Part of a small language model's weights: 24.8M parameters.
Each number is 500 + 50 x the weight over its row's rms, rounded and kept within 0 to 999. Layers, rows and columns count from 0. Numbers have three digits each. The size before them is the row's rms in percent of the matrix's.

# layer 3 attention value, 64x320, rms 0.199, rows 0-63, columns 80-119
101:407445445504585563508411422512548433493493435546627430522512551523482440485483496526437529519473484525435518413462597582
098:560453484600489586555510506472520467470482555503591573552490515486475506479535482515546398546528554574462526589470546461
096:535552571479480522490462519533558453524566530521520424487456497429587481545516488502448507537474535506366554568521520514
100:485498500429454529398479485503403509444620535511464507549656504512575506490443470388398489426491562521477489501539529508
101:487467546561499458528580477575440535538496506441507422483602483481468368471498426479498581483540523493452454503335493561
104:517431500408430492484615448541596564539446496454503512587413529461479494425538544600511446486524521500436494469553472494
104:474548432519471530492521463437559510369516489546505587571458528447556562453453471424433515458558494461477373437484457534
097:522452472424530497525533481470512492515460491518472489424513507445552564553401545491493602489517488537529529413412537526
101:531558624530496511507502463557481471526459517541579580422530470523499510568472574542499485543416506425494483528401573462
098:548566535387518485528498610459517457514473406508570579446546577414491425466538393552453548525478497492607482588481495469
103:489526499428571509520437453467463578487480468505572537555510519523488501419544483421545572483523526473412463528511514514
104:515579494502533581464502541399423559489358515504460442512532454487455527496473521447488522476534541469472505489562463520
095:543467479539523508409399493462491451496531592453481490479498619398460567442493416519529408473520436528475518480497531474
100:524481549502576436561483531432460475451480492458490504478500470481480444464544572547593480468522520537522508445493501551
099:471509455576558491507500490486476535470457546519508468546546482522442443481616420567439434536585436589458482502560533563
099:646534512492510495485419549546501464538567432491490526606493460441514534421501456476508514591479484361467455473587551449
104:489471440490538517558544423538396540577497491524418497561583497476529570547485523495527522543472511496533577490509453546
099:459497524458564396517510496543466512484457451414496518495499541488469490638628595488480447500572438514557432468587514551
099:487491434441485525483533519505541484420486467559523641549538508383498513447448422444526489514499607459558517538600546530
100:537501542495361483560458572464457463441500474394507483517514556499529421461395432537507547521454416550503403504521457583
105:537514539447458521442483480491520515482511453480513479473504494356513505546435536533468425532447460450429552451443473492
104:464611434521603546471524471570451496572428450532466489471543616596457513500549556506537513471508505514567387604503576488
097:539598507472548481588515445454472441467531498487549500406400515496589426450503462474551463477502524516404479420532508483
093:516467501439452440414490473481522575486389480557467524507448495521423401516466507419488542526453537538528501534494469471
094:467555444504518600531485522444565453528434538567490395568437383439503590482526456495496545458513569397527488515552518589
099:453490391587537482509552558528507563504551456491510456522489564432600483459503455608575585482522527495496489506513495521
100:422493560440560521415578454565505581524566505421451503549465516590477494460454486555529484481495470468556588581592474440
103:375466561524495522539490536560621419466540475609486610488499561495406526531526539497488486548482477489515494490585441611
102:476464442409481462496531429602435475541518466463503541464602420476585453503505523484521512493511477526405445483626500513
101:459495477448466433513558479576534413539504484473544496449568394521491495465518528562520455505491476467474552507453473573
097:491606576501500565467641529491482380444532561535532501524492626476436495532513439513527507493494419535463477458441438469
099:560503545572541551489504508518558430575494500474368526457573528501486483546420510536499517457475499525424523487508491516
100:491466526497486568527557471611461517543499553507491523571477661459602501485499496385500568535478447452476493535494508513
099:458522526459519587545527457444422472470428566457490415468535582501526414601492481435446419348490579527505548520510474487
102:521471567458526543581579501466386458430500413549526373458445563531496544560489475542579483496504591481554513494453584589
102:448513451440423484487539521583452545542512515538514540496454531492508516494459537492528469423533433462510438529610577481
102:528425527546466534490470509488479444499478496588638423481545500545474440513528516494412546530498574428469493398541556428
099:468477394511493540568584421490393475536506472510551379533481498447525514487458332511575503528481469514527574529509550500
098:428493506516472406443508492418471607490497402568497485491516554561463482580500453463494524550409574471493454395485464435
102:468531533560549540408617506481421421465549460455428511408504533566491407447547575545507470548443548503582507504453490447
097:552473536529538471516505491499572555504623505430586478547584459504472447417450511506497481418543568551398550464623502469
101:527538499457478480533468491555569577504478439444497555468484577533432501405432523558564502476470389529537562469519479525
103:525485513525555494362503551542516469486479591466441492514540479461407388562568512414534494546456550532551536476524532528
098:483533486406560450565470495499536465416524574491581474475497652491497433448447517539516556508553441534501543527510435532
102:585463417524579521500424479508556504461472479419419474475418549509507590509429523483414362462524534486519518458441577497
098:538367507420500572400537494458561500584487524545437555557559495508410505476546562448411441421421500513443477466486588337
097:469497485524462485535529513528465421571454460437551505507544507411475420458409484450543502440579504480513505500528542427
099:521572538539496490528511414476539532510473510483461432542431462516447560591452543550464547492464592546468456564408465507
104:496513464554407500415447519490474493525442467457526493561420480517486463433461520494462491540440449462542546485534446499
094:418555457580531416529462536561395439467507428488424541508533505450455557426506507591473425524484433486560438501457531517
101:524409534522556449434509456443415574451569567470548409522533528435553522461471485465544503417443449577465511503529504489
099:483565494481526501525417469500461558520508465538539536426502604516448614505519478471453467501528498514521467562527538507
105:550491520486442502507539561518454541508543495488513448421587573549525512570497458566523461529537548533478530553544478622
104:498488518475380447533507459458491541547487577425574494427414591527491438487495529472442460544492525459573396503463521612
100:535502452547539596474488430509422545504422445487480525499484484604460509560478525516608507477465582493540464415547482441
099:453448515556610583527489541529468549561614532478377544444530470515575504492551516527442522560535520513553620567532550504
094:558604444488564469479507458426543430517517443466596499520505506472491466481557452441529575449495465516397553441552500554
099:580406535449554556441559580479513497458479389517538627584504523507461522505556486468573498445426441410439544609551523562
104:507423464476579530454459523619467477557414522470499514575460551584574433543470661542453488471508470556399487562522491574
100:501467585448568515567433499568532491517546451442450530490482427551489440537487464494524405466547483562555569526495487449
096:527551386571468453520495503434505505490487437471520565532465473432535523520467413455495547518577537413504609421409404535
102:497509526496514493515519531408468551539513510451497518512475540446526632495540487513378482544492491494365577519501481522
099:521491458581505472520502483426439459549547588532452551563584495525515379435528517482524555531416543460491538449472488532
101:522504633573507526537473464452561571562592514448499384537506554583507523479550547566535528504506470548482465632520439512